python train.py --num_hidden_layers=14 --norm="rmsnorm" --attn_scale=0.142 --init_std_qkv=0.058 --init_std_down=0.0 --learning_rate=0.00259 --final_lr_fraction=0.0 --doc_mask=true --dataset="wikipedia_en"
Each number is 500 + 50 x the weight over its row's rms, rounded and kept within 0 to 999. Layers, rows and columns count from 0. Numbers have three digits each. The size before them is the row's rms in percent of the matrix's.

# layer 4 MLP up, 512x128, rms 0.112, rows 399-505, columns 64-127
108:461484502586487444576477495459459480531533508500468502519500495556583518525443524526494602370490473488452461453494470419489513453509476387533482523503426479469466514479537450454429507534472376
088:425606488519463482545573516625509467447561462538490590453544569582372551471501475563459496496496518574554540546564512567478424513504425516515530497486418447511488501469504520488484539601486467
094:530508519426499563472496519405521660466542469465477553466544473488512494492442469480452516525534536528468579464520450573556412415383458481493554570517537462570522531506498630506444500531509461
100:452456459459547590422427417479539513522476528519485493442496584560493521506452505483441399542552497544493481621548502473588495480479510512442431511551481575550510490498415499430510466421510469
098:558475420487482601429573558568497511450525574463525544483551536514514501400532491553471487461482600500507458537479515522486604455469554485470515418480531447535457560509586534552492391471558513
093:461412474452464542481579491520550528456489472483462591535527464347430456457466472653453434529412484499481571402422533491505472492483504481535545541520574529552510411486491527395580532530487502
095:546426497493426539579537404469519502519539666481475493524522580439519568504509574474421511512489533502529644555578548541527546504378470510485402537547526535489534513528515481484471525442495479
098:352482491494481453440504530568507535453478510479470510501467645441496533557512444520482489592459529620508451469486448466563461491466512393479437561502480499574419449449562504456481522514393477
091:483601483528448576520560509540481522503609480517553597490549483506477601475528455481525457540512531521443528464570481531512540494538362416537444493518526458567511450467486466529507629439515395
089:527531397557508507549578452497443474566484508509485559478485529485476513542440461480496468491499459476523531537423451576487505542547586383478549480556491492452510519559525440568528474448489545
094:493525518489539640502531420443521491519565430460582419549472458523502532453474560477562543503493574452509455549534535477517464569625390574393547536492408422488560465535542462515525548493432532
091:543419611598466396527514528488490577541438510448482563489535562413436563427371536450456521489442470587515523465451528470553582532427426488554465407494497578564585475484410391538483459462476503
106:524436487376540501554504390599512422518518468469475459494503486508525511538513555485563556552504471607465473474530426482526487423548499483549458498564486524511527581481502565496547492450387528
105:499566535498570454627463458445463593421445507476462560501372545551504458514464437499555481561488439503497543581495473461619554558512518443499508514477401552478471582499507578508524519496566400
094:485494538408526454541476518609575492481533440519488488464567493496512574426511572489444491498518502539510560463546569522496533475483471475469499532485510439491460473565478590619549606554449483
091:460508471442456496571514404476554537544481519476567447525545557486509500624501588548403489425494532493623439432514536523513506508439476437528519478458598441517467477547482496442479523555427570
097:439500488442596509507573552514443554468469466508485612539418533439454445490548555534441501549434387474459475467501548494533468572504491467495519487494467522546544461475547441390507532557530476
111:463511460539412533500545482513390505433534466469438512532509485529524535475545447532490412504479496517426516463550499483419486536524450491567502602496504454532466546472565515482437498398579398
098:500382559538559434517454508548512565499449459519508430493521571457477467468478466451384530523481426478555531512529456461463557517524459514503530531509438555526523617483572536481531521552494452
109:469484533482587488520446609540507456446519494483564445501504495561379550532517430562465377563457459559411467420555533483415556493453577456583473525470540521474512455426512513567535504547494542
096:451496482532442522528528513480457514572489468456504547511575482578524571457478458513584521457483460468553558522499619501444480529447474611493488520421576428535558459516402587494513616471495581
094:462515539505485452592486496476520453475510446475460539526468508506421506500534474493470504441516409503553466459441502426477481451473431451507538516541438488509499542521502477450457447369536477
104:441510496423539561496434432569548522509429416518500587593481485492584478525482499433541448509489508549585561501539483529453512586552573487512523485488498485522607517568455452570399534520505433
111:569450545488506450474460478491488616496520509515537518482449572451461423408458529513437533484540538481421531498509452559533506596505452432513455514488465504488514545460534559399481494480373387
097:415575540458509549558482469426543576528545548459458528653513523550460538461557448532462435523510405498569545544477442524548428542542537407461516501419516558450486585393451562520523483438532485
103:443468509548533456511489487593501542488505565430558558472545472530538485426511549521497576435463558568465500550534466559491539492470525474510569395512449527539540417538487546463567488476588530
085:546562461470514460609470471512495447497507436503472493487567458573474509443528473472548497451541507419534524449419518586478481514518530416490379418470442524494543527510505428521539494524460493
102:525553454424537470527501589440621559432571445519486467558544505591534460538533562460568482574483423411373481467492529461521559490554593498452524479501524442539527503534498484527533557493460511
109:579572497462457547505510480563392434460435487615528486465532534521526485414437533519458461405477554476527511471445559484560497427585595406421487584505501531466537422464404525544451531494490554
101:536454490467501630519496541461494451464498516556458531478489450485470484418488538443439431494480506532438525398531492511641440471471551439463496506528526510499426525544508536513508529509526289
105:491518441550549455477454529477545482482501439578528471437477595513506513434495525515530430486485500577482422523519542505467612544502471516542476472502459476470436558530540489536520530492524478
094:558516503406511590421490515487416475472482540458564489535522613554562498543434470492483496510526460541482619540344496508488617502452524509455422477471386509508406390583531521433530463423527479
109:442518395554493546574507516500434522499478380494517581513412565598466577456472466566545406388481531442553510482563479502522465514549550486464533523519508467479582549471420477530463594545525485
131:457506491525491538439482490466490530585411456457644535443475498528510433528494484510562477583480465520409514507462449517521555431425506450422491411536547439475449512435587514534477486520513455
101:489536458493565464483499494505486567435572506432446545447455537516516494488570477560476458540507489562580455508521456542441541479538498530595457441414401494497506494436471497439514593530458444
092:499571565570600511457551484640479496527421494475497548504524509559430438419502560554518579343443542486538456475444538555476514503556402566512504448446482576552529539487446470471559429464582446
096:489687503470510566495414522488521501585582454516537510566573483554460509556484549592502555535435514526441505472477393526518562533527471523538556536507582458518489488578539595620486433484456466
094:579514579565525495629655514482530402409579604538456421500529520519501473469520519533494511497498556567551537492489545589534486549559605521488516457557478510535554525484492527566458465426455461
101:460461446541547451473460447551495463523412495443498477504499468561511532499592468496512438479517527521474477599475447496419437541576566506450485431508470513489550496429557475565420525518519434
103:552566510577559541544629427519494498509576508513482556431520469441291441492521529462457492456598496428596531511534538580488533511454441500371453582515541445448493503522489460525515457500492561
099:476591533605550497521500473559528451457452485472561480451552506500362499521474513465539516444514456502565551488455508553533465534505678502451519400399441539512505452530435470505492439478471451
097:423522480511646484500516550529498481561415564518519456490521490508470605482440641553486473465495473468553534546452548542459468443514445588483498463504595481517531531469503456530421530458514442
106:402534464447473460491404439472437463556499506501571526538502493561464439525429467511480530605500483487500535524535447586497546507497535494503537538484520547452516516483479540470444536512515418
089:437449540484532502452486511523420523439447557525468550446459555500417557466462442485467552534523520446561543510530552590514493480484475485623482526472462543424475387472496530498510461488566519
102:458464425474483546572496565532533466401446495495505400381566445593473456534516567517482548449501488479573549537474532528552481490484612478447462415514617508502527484483447441539495481527424496
106:448475522468583554421515468510492515468517434537468498565542588435458479520442523485516561547478549504600576479544434476411453512543520465460508533538488523534484369496550548492569542511549472
106:517575551425551448503501546523525613499553584521450575444495551525508453470458477475515508543476522540501507562519452449574518412499580513542492553496503524515553484510564515554612490448429485
098:479520474527524460569551574459499508538506495561557453463549454504543612507551588541590537555562489528452575476503492506573473436581516514532498527568473564506534487481498484558472582518455539
090:503489403519530632493487496593501474436499551510530445447499497502436451470482510603459509556570380494536495521471512535491472622479508537492504432544534500504449408382478490432545549509502496
081:574458521496466522492568492581549520493428489509497430510658495440547497559530551445570538491518509427562535558529519554482597513465531500427599505404443481502577523601491515492490500531457585
086:367638427494514557509489527479461588514490509456487501586470452497472552528507441344473435518451635490480539446497512521531472501500462505509396475440424471455428471570460460529549467532540494
105:526453484511510528595504416426574516489474500442510516488401541432491467465471478535481464575490500440439521584524362573539543494464497545525429490496520439610446474439523499561592509476582460
090:471485455413554435546570466558501543542539512389531547481481621326536482480471472466475493445489464537482555456458437475502488525536458419593534475534456496488487425592445607460500511493513362
096:543523572506552500515497487519445505537416456504472505536476534557534466409559574517581441495482493596519507513564475516492517547523507555429447504446539422550554530464507532591558567473465482
100:499607511498448512545442533465464494469528453450490542445523500505383439509449580576467556515410514520519583516473435506564644469509510551602514533570579463430531622511471424502539495517503515
103:467395501534527497525472523493491520501483428537455531505489541517390496417599489518493457343450491524440396474516500619504494445460393499535378475450490494503514507550365486456410588547492415
101:550655484463474417463459577525376578515533551602531467530504481496481457496452532536483508454531469457580516408427493511542523540495501574507518514498451477456550417496624487543510545397513475
105:471527546538517398534478502471446469498466478523548569409561515403536522529474533513567386421460508483560560590429448472495495458499502401594571525449543506453523459550442461500449565472501454
094:423516547462599544547494498428587481452528496484511545455460464524535596421510489537441520549470480464455525432493551523552516579466513407539445431417495507459534461550522491473459504540514475
111:461572491532503450504437503544524460471463496531558553459602473487578593480519507492593508552516536561468555574454428652560463473461475484616622555430488452459592511536509450527475518517457463
096:574444582520512556457434524458553490478420475441500504506552569524514527455474554555530482364445569476504516476434401542477552597637484526482482484602524511481494524489574489535480601467536518
102:528429582477485510548413515549535417517559542524582369522594521465459465509505478515498591460476470546645460529481463486520496424553500554535501524506460460440528519552407571408400500372586494
126:547549423473390516528459541525517513401473436561567510522519484462553571439524525505586457434543506464471522446407490514477450450522531447454527494485487447457549594494404457506457441529524451
108:483557526552550461542456430536450507576487376562532475521434526474451570490458457475564530456455466545602480432489479521536551485557481514484522461511440473437534454535484649527469442388572510
099:471497484402467527476542437595526461599556505542471566457455519538534451498441478594546465382524459503437540490467530403493464488487482388535472514618496458512488558505424422455551449514535427
095:511480579433449563498543411570493475447511588477521440448568488475499521439547530514406504543451426503473491555531450502599507567482446423467499510545514532447487451451557490521512469574568474
111:514561415449446535517534459537447471471491524484550470540497470541544530394564441509494511596597478488520579481439427601472522481404543456436536532489506542512506414414454440464479478463545504
105:463460507507526555597459487430470505551515467488500567579552456440492554541434444473478473474485491498520428446539423552544531441511448535536518580444467403490576510527517469466537459422483499
107:462569452500558526463411421513463509504383504473523459546501434497502456606495422483440545569581418446536595458495476457447533516563473503502489426411522537471467529541441552507587539499536381
100:457457506524417474496452516471535559511556475450505439532456538565541516513537464489453541553530416549522516464446496557517604437491479434478502517461428495515550593551488557474541390490412462
085:495558526458484445558584443502495497497526505483544467514478505541482528613552478434446451573488553552505507497538476601530485500380478469435502451429474571517498512470558493545494468500546437
106:551512486438567466492480517483474411537578526640459530511486478469511483566417506525490477493352576448449492590618408498442526458582470539513493550405463450636495500495444520549528548553523503
090:525429453455474510534428413459486535466503485483416464429499499491601455463483481573455477484456510454531566538561408507466516449474420576512496454630491480459541634493444538477448421376419503
090:473418471506487482463431531504575585578504562480548487493562491427499513547532449473556459472487491505549507538525453611529433432450481370462547476484484449565448540455482522388607467445430468
108:532509443505526611532541519385516542398531450453461414419542478467526473508421460489427416491520527486487457574484378459444609554558473379459458463494474522542456522400478575443447551462515477
098:467559612521540505493434454586530509475505573580509510480488514501563535537482507525506533497458580473427406590499522549554500388540529413548508458499442572470452465525540503514413506546536331
085:502598467499578460466492513499505443547487492557479569467509486564531596488467512436546597474542428531592517505495447564574508496568470487423603582484340452497385544524537417460389477555459528
088:505553534463512589500541508462477593539499563578586494449483479398479543524494536491407433494474543537537530473566574556577448541511425519500572564497528472510432391543523505481460488489529510
121:446484457435554475440503435522446487515514481443424515413511488543544535533394612489553490519414470553397396439387520490478492513560491520457508541549573529432544568352448490485464488534415513
108:533488399477478605525611492573550763493603582452541470526528464539510445422540517449456419507528557522505503463538467497563451495490522501460496459503532483576570529398556538512478534489477467
111:476477518588507524478492531516482615630497452516570543506421533486500499441570456536471436515591441474499506544454492468587566553433366411530548529501484505496553552431471441578438590537513483
097:496504446533489547472377574534459453474529568586445481614485554517428454429464495533452478479415534544453645463516471522508522580448543564446490497467542547532414551376480537450469515468463543
103:514491482433465583456499497466497486504477478497582473569490561434597449467496446518471460384540528499520556405450447582510476395433476543455445469541474519526514545598519483496539532539533521
099:482461532419439605443552478529438453527541544466482465491596455443547505493436452466498520435514426586490431404497536492423512550473498453494465569482515549580465455549420525549516483463528412
095:588446496491553543494611480587590478411481554460520564658593533533511411505559476513486426461487467532430509539385472560533570521516532440503483438529511561502487586446516490530503456504513441
095:391402512466530470461492523510449593443457462499453464505458511498473428526430484501553484596506506571470479559478390450538460468505541404436451577483582516625451489473453395447528512549400512
090:590476414567550551566495382580495523603543531470527468493490534555514540492514545578433521442474584454539518485480460628559567492570548494537492509556542509456504443535520511467535490531469509
091:553521523435544606433464450438469461444468528484526573446503466447490538538502498538440533482555464531450568433408465467521500540449507437502538471493546481431512468536478470464556479521445465
100:474558562561523548504594470468535514509492436448416520552500570372430537470527460448502483557490417590503496527544502479496523497449477553510522490458487494528597645449461470442511472456493458
102:456445490541453537498510514551519467478483507560539509501682623533500511468356478575478481408509513550458445488429432485520510491427332413524545506490422475544485526527477500541504464581519464
100:548509501538488612491447519481454505510620532559434580415470551481519520518514434552503500467476421622498492458470613474523507597483532457446511518513433437575433555467513501513405573427585481
099:504472480509491489525594488565503563604519556412482517438534601434533504479573470508461511475468517546494580502509519507422416499553486555526542415545475418439534499484441424447524481464500503
094:523397497547478581556532560558523482443560513505502494553642567505402529570533530499523550499441481471539511524535490521578472543496461525545518513472472495555465329468511516492491475491594535
101:424444481506510466511505496495448541466405460539574437475487426478491541465522492528497448454506489426530525547583555625472582557517374516459522528471578513564465591592583562604517526422475541
094:478541525412557512399524491519540517445494487555471567419455566523540503441492565480507444407492512523549508541411415508454538506476573529556517442529532457537593521530532608416535517489497538
104:450426503581529388577438586456485567536464528462522468477476473506481516462497523571528450570456480494415660469517414595506445469498540509546459524461543515514509512463511511453477456533434506
094:575573472480490547519487434506427466478522467523546493455424484523540509445497493479467509488619454520537538624476534467494532486602399493509518458558492416542471517459576424560631550439444517
104:475475501489450568495520559458500513407371564522500540505387450493548456503475585577465474541512527564475446458466401605460552477453519539459525489439465539477409500525492418525507545421483430
093:539515569468552593539540483501497522539405445581487457482591460484455519520489528570425492540504471430500514458566456518436473433489515548461562507510605486441425450547447563552514529504462581
096:481469505511539548499616498461513573527534378527482510380494538434478522598527529514522337459519448556407464561562554487493505512462503518550465471445469492452498516542551525463518527498453490
101:503537561472495542486514459397519515485460470447565448523479478430536447539519542538461488471533486548598486583442363560522545519515496515509526506531447447524505470536551500559561477512437529
112:506519459486625533499506582522531498498458522524442497540477496490493573522478380523441467551474495593521565519488551434552505477535495400481554450527464543442500475346459406456500390509528442
101:473528485557489525487545434515480555478552509424467487543516479477564522533430593510503586547502425585480563576387509568562624433469451517552469541502475501519462507503539535463571585554528509
117:381492476557540464521462531565534525480470426440502552502479600536451474352561441390433471528483566520516515478525435521493449499433502550538508522422530544532516465519475470551532437409424513
093:422470413461556478478468519515453375497506505515557482534477468487472466613540543465457494542549624483490416480373460474515495545537504548501475597541456403574419481506495489502526536515543478
092:466500506448435468515439495567454485541523432541536568535538517541477554580569495359456506490527480440534516447534480442486588520490497391429554428563499437566514479428500539500425529522457580
098:512415392502504558489450488485521418561484455422533557438506542414418457495578529535559533531422515487445604518577429547525565463573485636532472505488522532500477569478521455534507475512497588
# layer 4 MLP down (transposed), 512x128, rms 0.0781, rows 399-505, columns 64-127
097:528530426519519435510533395566542437476530541461582491500546432565417448452443545458541422523565424466562537496512514549555459503465539468546573578520435410530607502473478456464474460451583526
092:503470517427514473491419446504547503455487489454547561496493554476524502431498555470489440561554513522405513512490528534417531441539549480501542516571602546492471451475516467540483477400530550
093:525553491567508447516530476572472508465517428435494452549528493506578535566486480500460509519555535521497407487541528490488521533510438512443452391536444544425457470593511386502539502480419558
114:470488435377420511518456440509552524497492597492578455495525590395480423486504474493429487411542595439469567553411509457562511532432491457449445549498487637571435535449519501491493442505557616
090:469461470474466457533476451366510504576481511547485483498407469479446552466528495472473573548479477529469605484533555533561497503584468495445486516464452530509554467554490483470507537454478413
091:609595532620491460490453466412490447526424526474541521499528457538517532508585474462496524552508526533543484493578562472520428524559452411544503454489491447414556504575528507533332577416509491
089:609492556504503544424512541503520395422503421462483381433483537455525486510495441479401332526526483505322466506472500511534446467553531504498482567520527460468445474527431450418502463552537480
087:534527492508530507506482438456585437475490512465475534403571568505536592542450276392471568541448460420465400537438519517545538522501476492513455443545603515496465528538494478486518478501545441
097:484501477462551510447548432584540521566474561471529459542490490414559505475583467544419495456491530440477480481566425504445443450532486449461555519514536515540476548494518484512462476501481625
090:565519531481526471538454509515584509523499519434508512536557417550479515454552504461419490551605613490486514513552586513445410412437449533529405495453471576587474424522462373471478465575439491
082:431460495383466526477549567537506473552426443492486562474433414515453455576473443503442498539503420585498509452559399536492519474511545407441535516430567555488517505480437504525408426439536549
084:555617489528575574497516548502471431418496489500484521545500480689503455524487417536487538518529477477585450455432482467497567474518584514437517634497520450483515545434545530530546532487586489
098:489554501537499490479522527543522495473548473450649493456444472589451490543589529577509464529551494482473584551434403538492423488572549533440452427499502561574433586502547489444426562408563522
110:527614505469548506531447463588461539495594517435533516516487376463517572541470463514589514461513508487510515480606535443486531479505444450505515450639431518427438420512522467486518543548562491
092:546370548508472456499458444479427465470401510391591508509558504513532498501558514602429524463490487473536499466476484586502543460507550479518501516569486525525397420497555513514503461405519522
089:528555549475522512523459451506436383483462456559487460521439455494550359486494505530521429486554561513389575524436445415532568572602515543381455506549397489387524567506558516465508416419499409
103:552531475576416501485475513478602505504518469489581498548507492565627483439479551475502485400489537542535492439547525483584456558501527526552436528475454431382563496511482556472549480453431458
116:454558416527405564508479500514515477517556416489537515398477545438523411399554591607440457542551568490510550536466509417585502525566453485489386466490450464543552482584540514506491464477539610
105:519472528419468447481409475488431454459504555497550517456483513428526542403585475470524488425553497453574525539564591413484449585454468520446579463580571437517422496420490489519562405528416541
108:524409510483504448377471470577476429464516561506531473580476371523526496515534534423509429569530481477439502504455568510449490540543435494508464522511434453554495495484494459608411482479535524
096:432482590574395529579466493507478544452511539517501514549517542574491427458447440563469602493480452496471467476521524501466483548530424426509599499533463514552438487538379657457519556458481584
097:534519475414503559466508521581509398431554495519603470497495430557484431591543471506522500504547540440529482514569523513503521478564516510561481531574452494453483420595473528497540532461469464
095:451471524468491496454594490431490391488513478508517518528477503487446579621501512534560395496630471457456498538522498520474489464471456455433437523523501409550432523463444512578453510461503563
098:417507529530533414500518463435505533457497449438478566521522444533456402469470521526563500478557529457490479548573466354436486484529579388506438555515459409513498540501560506523513484456476444
105:505464493444524459578527532487472500470468502449456446523503494558545486536484499500511563390467573461513402439588522577464445539458488448479554578544593563481525520551570458655533455609577526
102:524500482524586465479415536448465459448516535518429521493432522472478472524461540459583485450544545479554500429543493508454465517531611446487510437565574408514497485458481492521448523527478550
084:515488497448523476454494473520484437549449480382511476584509437430505437539551455584379466477564471608475465475606520529469492519482504524509601521520570478464533527531442482580530474463563534
099:476521539425472545466493499403466649436547540455455492569525505578517509434481470456465488624545471443490468478706583501540570457426567491490502510509524458542538497531450366494507535577503506
104:505498502538457519471480513465396511550525429644490512401455500600607530481583569439424461473496405455553496492444502458552449455557443424438564453479437465515512456483496482430550524444378365
096:472506468488517420444498467537468386499553491447536559514526534462600383473499431579499583501558506503554487488506485450484444489528489547484456355505511453464540483567417514549460615562431635
109:491450469547541492523428539543548513491459475515459485435566490512563437415544517582543461592505505556556401598505486471484604530440457509473561420511507496479516553493448495500550562521621563
097:533489473481420390470403491480464553423475488480409474442559466531546541433395442428493480467464467536579505467555510548517444499581478531507497452541505473482417567513534473623529477535612575
106:463495537536413542496510481592543456515482527517476418457422521470568500382508562505533535579517426524532523517494409513455558322409476541443523526469484476498548518458455456501608482456566439
141:489493512579419523473513460466520513431569528482513581486494470546410516573471423535506516504517492564396490474531494455455553392453520480439546403446518454499546521387495481591437468422530377
111:569544440470505527621524496551531517434627434469467553451538527482551506542421525613472427512544498424503582451525559540474474533633493479502423421500561534519473439509461466535572510569469441
083:591550425457467515522469497478531448474617482524417443471474495482515506537561483487554439466535487528435563487542517528495548507530572532535494619531452489544523529462462539455564532434406550
104:561506454515470455453551529467528698516508515578500522484528444494530472443548550486406430504486571483541374600438537570478528496488531393432509452456548473522494486419517493493467493528502465
074:539529511544450534458431581536421379484473442535542614525452559496505545468527491554542534512468500513451405454467512474501519478528486552531477493552502542485466475384490530524379585548418528
100:403520524520490481485505509413546528553517474541563520439480567443400484474473591461521493477512380477452502607515521468532602516489416531561475545432536545492462419445515547440518476483476543
091:563507436420435467418389545485499485491470529508455383586457573597685440492389491501489498512415525593340480518492523480472416460471499475508496483459451519578433466500544472403483563479469450
092:555441442431470542512564513564498465526560463511456464521487439429552515513462529547483455498488464559474460535518537501493561546470353474572484554615536512545514472495444562511488553542480468
106:472532502515487477507474559504556569545510499433495586565521476482437406517483493483569536513436560441449496477519479410591424527404560615538517551512471609466436432504575438612603473490506468
115:484587490596419457449478487470459558512473536474499592549409484571513478412484472454389561501447521452486500522531447503481517499422435500570515525512461507404578507461545491575524480573533383
095:463499577472561501558418539474517515484469433560422481433484442482610483461599564503508435520472478557533512495475441401597539457475482474395564587514490562500452412541538502490499493433497557
101:558544523479542443437414421472519492566511473383481552579446593401501549515501472481459484539596488460437502432518460494493493558507394562532523535534426523508425510599596607446503439547497497
102:472435579504590566458494484453463601533525539478542493549510502488463585469581499486509533431507548451577583547530531392535538575501492429542560488469544600510513496497472449455569498437604448
092:525532494540474515537400451501459612458522567373543497490509469549495492578509535398487540487417554395473506640562574465540535534470456499537516510500453441452543491430510492536477554483471513
111:505548436551565509525554403479459515614608529471486461451564559486505564529456589496489568451464466510492549489548518486579546534497531537539473508541449511536423522453583458513486556576436443
088:460538452434496523440350564425565422555554522568500592517550510501502516488474422568529524461467574470555476500577542436523565453546488485552530558545484526347495516503525503538523526455402527
092:476525435513563438510415518495378514417553509485490523453471464559412514424505466501439495510449615499442516422540556429590470473524496539491489467524566474511467475483479529457493486417489409
099:542452496470462455443490501506511508411550559503439535526499461480449464497566524485533532490445484463524455528575473489555571528474427492451534524549502399545586505665551466472533509622450508
100:465439532502469512479540453493509473543507497483428502611514550475495499513504475542536369451479486514531569409440604464545537428501431472455565472568555495543550483485611526557574496440520520
094:580466521637467532517428480442495493442523464501520464600544463532465566476558424516586503510549536567503357486440512519428449499489578485544537459563466525623505489544521412573482557578518462
079:451481527551482546546564576452403467537504431551480525475533408531520488436570432507493535477491604478430476509514463482480588480554480480564483575516461545493466514526419478446397595533444522
098:534483497473497468526606516438389456517511433457518509539519520525494563450494364512495484436511611387536437523500564436470434429483497505482452548479517488564456463543450490570538571556539506
094:424501447489372513557541475477500512543433540541494491454493453506481547513537505441569508496471464469482538429660459479470432441460537471498523489455384445575447503465460495515542555481503477
105:515451570460538573519498506492513547486488487449541539514476475460456398429427573461472462489474425509456545457494454471580451477428600429609489449398478549512505472487490514536508495574501528
104:475394464493508549476525573545529436407598605540493448529516461516411537421411533445530488523462458542476511505561467518522402451410505559484473405601561472517484450436454448503561465492598518
097:530455490540462516399592559639490456506508569549503508530480610448448435488443598507521535420512408573514546472564397502518477500548457461519490584529480519473565501471515559411567549451442578
098:547475460500436462491512521470514505443421523471427517429507556457491440513505534497554462503491525442403437568475516509424543463487529460362519457491526535527466502401412468508485411483526467
097:458502457415516448537517512545459443473527486449456527524551458460427466454584425457463510546533457461459503498549599555604472538483514444477575659385492538483446473536496560478463461534389496
095:486479410502477481460520377465455513434514435465417582485500553501506516595476431480496501581460507403398483470527540643518447478464510485516455490589540542452455462552520470584484566606372463
127:543551420446513484488421466487424573482528461458522591431485553582558499434426497513579456517569506499464577542406490495493444433498492428494544480448433451477466597510504477567450476479513476
109:535524497541469499503457479512494560487564602483485531463524445438452539389537468470511422448480414438552477513456493461488516475572466497554477474544433515464419420545506445441531514458493427
093:553494531594505524512496572469558585482477514505475486506478517574558506559566436456512502508465491486495510428471488607415495568480482579574519487532542536514404524598505599478527458438381517
100:539350440524515579513469504455508536572540485546471499531400532473403493522549537466539500516485563510525507501497509501458514546540498544463521469437525561537540446525532532537584383422416535
098:438425492467405492446491537423520461485567543398579516501544520439461465549478530499453429494493609505578506580502526487573501514516512472588457549517573474526430534458509471533570483545491448
110:473405510578506503554458532534541515536445563533389539608478449386572455580507521398476518462545507526519545532546434458571465501539469502527654538485430563544561495412546504521447490542493464
109:522462418486464423545581430464506543520568516472573493409469569507526517522450450555408538513505468521474504488513528603410419487492531512529420467592502414541466580510550369543505431520551583
092:452527518556573535505522442547431579494505491419520570478583520508448515526429455471494453429533573515478502498599501536497396482488551430527497480494631454539457488509482494522460533471508497
091:514507501482447454529494531510511519523579451588452537424473499483502502494460542468539497401524481405511532523508489469507557534571483587497504548597606481431447491573429480560508519444507593
105:478553437469443495447529490503444495581462501522579447495507471430494496630540385529437529478521448509500481586492482497474481434575495542477399430500470409565508584470495440512491528527452597
097:545574550548451534546507583575557576611611513390549520517516516489486574505528554534524478513533381540526466515475527517481617556493595492472484532421482431590605491475441428543530468546505502
092:596528502520432546479625506478487344524444477495470534500452502498535512438473468550400541552554509492466430490508510526530555611557502556549407514494597538362465520552472404509538604591512455
107:499526507549548490511449495464482522465461363554508462464486367534577518497532491578526462449536469449453547434576479448624539489455509478492496448540381530385530542471479457494476483516466459
099:488447487543551543402501565477516534592481388468515499610494565519533512503505526481546518539575483501579518458525584461512497523502478521485469523477476509505461471518443380471584523507454553
090:585457538601565455530511493564489338494376449507491427540457469451483448493535542467422486519534563444406484462560494462493538472473566516580403491601500516489472526412401545443474517530592609
093:537420444483504478429506513421454538448554452521563476463491423481541454458470503561524489513469489531501465402499532452495551408421618570444401408496488469506409445582496476411482502480431458
109:504489461524447548464471537498503558490457505487579472409478476464550520557397468541591494479519473568562555438454499459427441481463492627452488553527557437551487575494524554498411585545536551
105:507543482633495525459567427498521479438547433342503485448498497436547540492532509481531529506592390481485483488497425475530488520468492528510406533548469497360464465540560538526462557514560619
121:422502520560572491496469544505526549636524450490582552437517457504560601452491503562463453413526467467548531474465542417519508502549505476465411433450461462511578456492488490541473529552556470
093:522462535461400458477563441403493467602510454454524516431557432454512524528538474496562519454570474460600354544534450535562443482534479361545551509463480535501495438586515429574495493489519431
112:465537569464440487555530516551469559479588432527496533534525549444422513580433491509421536540416530527482411455493490595494511466599489517588456459465478511543565480560491557539430489566504450
094:477531556554501469564498529501489522515388408507546559582485439539587549446475483588525498487433525471435462483443463586593514383548503533426493445498400470470409489401507506536537508547460540
093:478518536414485465532464473448415490536508453507455447416524414488514516573491474558412536526532526441549485480574545480415427450488512549492536524473492338525484417485538562472458508578486491
104:558458434464450543425495540460482392560498595501612509467547490546409521476459494544514463441465441464541513490491541473451479513506440577506522444513534463554468506507513520527534491519534482
101:504478486534447505563484588506451522530433473526521444549546501500580457537476574454454483515501522444452382500492595528462510522567507515561475470452577419415475510443475519440573540487445495
089:414530481550462432499562545519575466482527486617480444534492462512559399492453520434512476482385498522552421625557565466522497529488485528539530510550379513504449515452491574507494451488503459
107:495534530409493570491519477524612430494579450474526491508551548571496478541403483433519595466471560451581472492507513493442451510524460518521589479509460584520462491502528549567505472429507580
099:557543488561511462513499539491583513533518500491585443526388527495475570539490471559471611520459545532548552540530556483431569577578505543479494554423446541507485515481496625553537502482552535
093:452579526522516515566436501394501467616502474627506554465452458429574429403472463503564506576578432544500481531488560512586465509448515490540517517451472516477498547413445480540358478460480467
087:471561550548464465472479500414579467525504448524539464540458463447483462558510514464469566514454531522490495407497480442474462537580546469562519585503503488410489467423448580409500534555461469
091:551511508498473499551481384517542518441525538523477512545512474488554481463467577530566466474595569525554477565592442483437487446423523462517502451595521485497498469284496434531353512397458507
101:540463489465554457524505533459481531430432495522510523579419515431502496510478417498465597538548544411579462414498523501470460483436561481544422554443462455530461450454470464464412582513436558
098:532363525516557570445519550536505375518479511481580458455453456580436481505509482438514460502499460516464506374451497426558496490483532513484511524595530554487521472442436485408489522523511552
106:478500484504477524452421484556553434551523543553479482482510522518501471602520495531443498478527457509545441445528518469466535467482551517493513516421356519463417452415523480481568585502565464
091:460505523558524569506526492468544522467523465565478466474496451513455431519424516487503513470507503488504428483503608421546428539554498536466541488473514540491493581389518577486572461536527595
102:570525582575546497506436399464554496540493505481524480450542532523468554533425437561440450416541542456463511558464446464539473410533551506591448589452525498520548550499490492385491561609574445
095:378474444575478448463455439494485520441555541427525554551484646506518533476554410462501498471462513579449508520509448477443557570511469418515472512488478584607477569430588503467477480460546502
102:422546458584471439499477539468505573647498505502402533511554528590440540449553450572487475453535531526472561516466521528547540414438543481436430502546436480502469457533545401480518447516444571
106:391493531444474593463590545480484502516502485472532516529544470593488529479544475411437433495561513507408444425499503426456475424478549557469452519498373520540499492431429493520426512411550578
118:535515482555525529544581574525597542463530472496439473512432465471519495568490431549508563488473579473501454543511515481450454508441537438519404559521541447522451492511617412457502370477533496
106:565491574510540520496513460463493512511421535481520553489467468542493510504542498481399590473475508568419470418533660469578527417461462447442502486505596480547569572403456464500462491461546564
101:567553395526518486474456582568502600451544513525458526462488519458506429463592480465537572543486474498507463549516505434511491489538489514474545667477520470518521478475476456482500555528507472
095:497584586592489519401586557506524462512537459576518505540498545528468468471445551445502424526474339449552559561479473490546508427551547556490497488553534511572532498618442535421457454555506523
094:572482516414457449464477490440549489468560489441460466475493480530495547560423425580394508469613579453561419430526448444443528537589513455495574538456629560556490493451409494546513533545488508
108:561590485555448477451528447433514465505592519519486527457493376563505500507483424548551498450529545507539384527525488529506525480472559452552540529440513598403480520613487477497507548460562382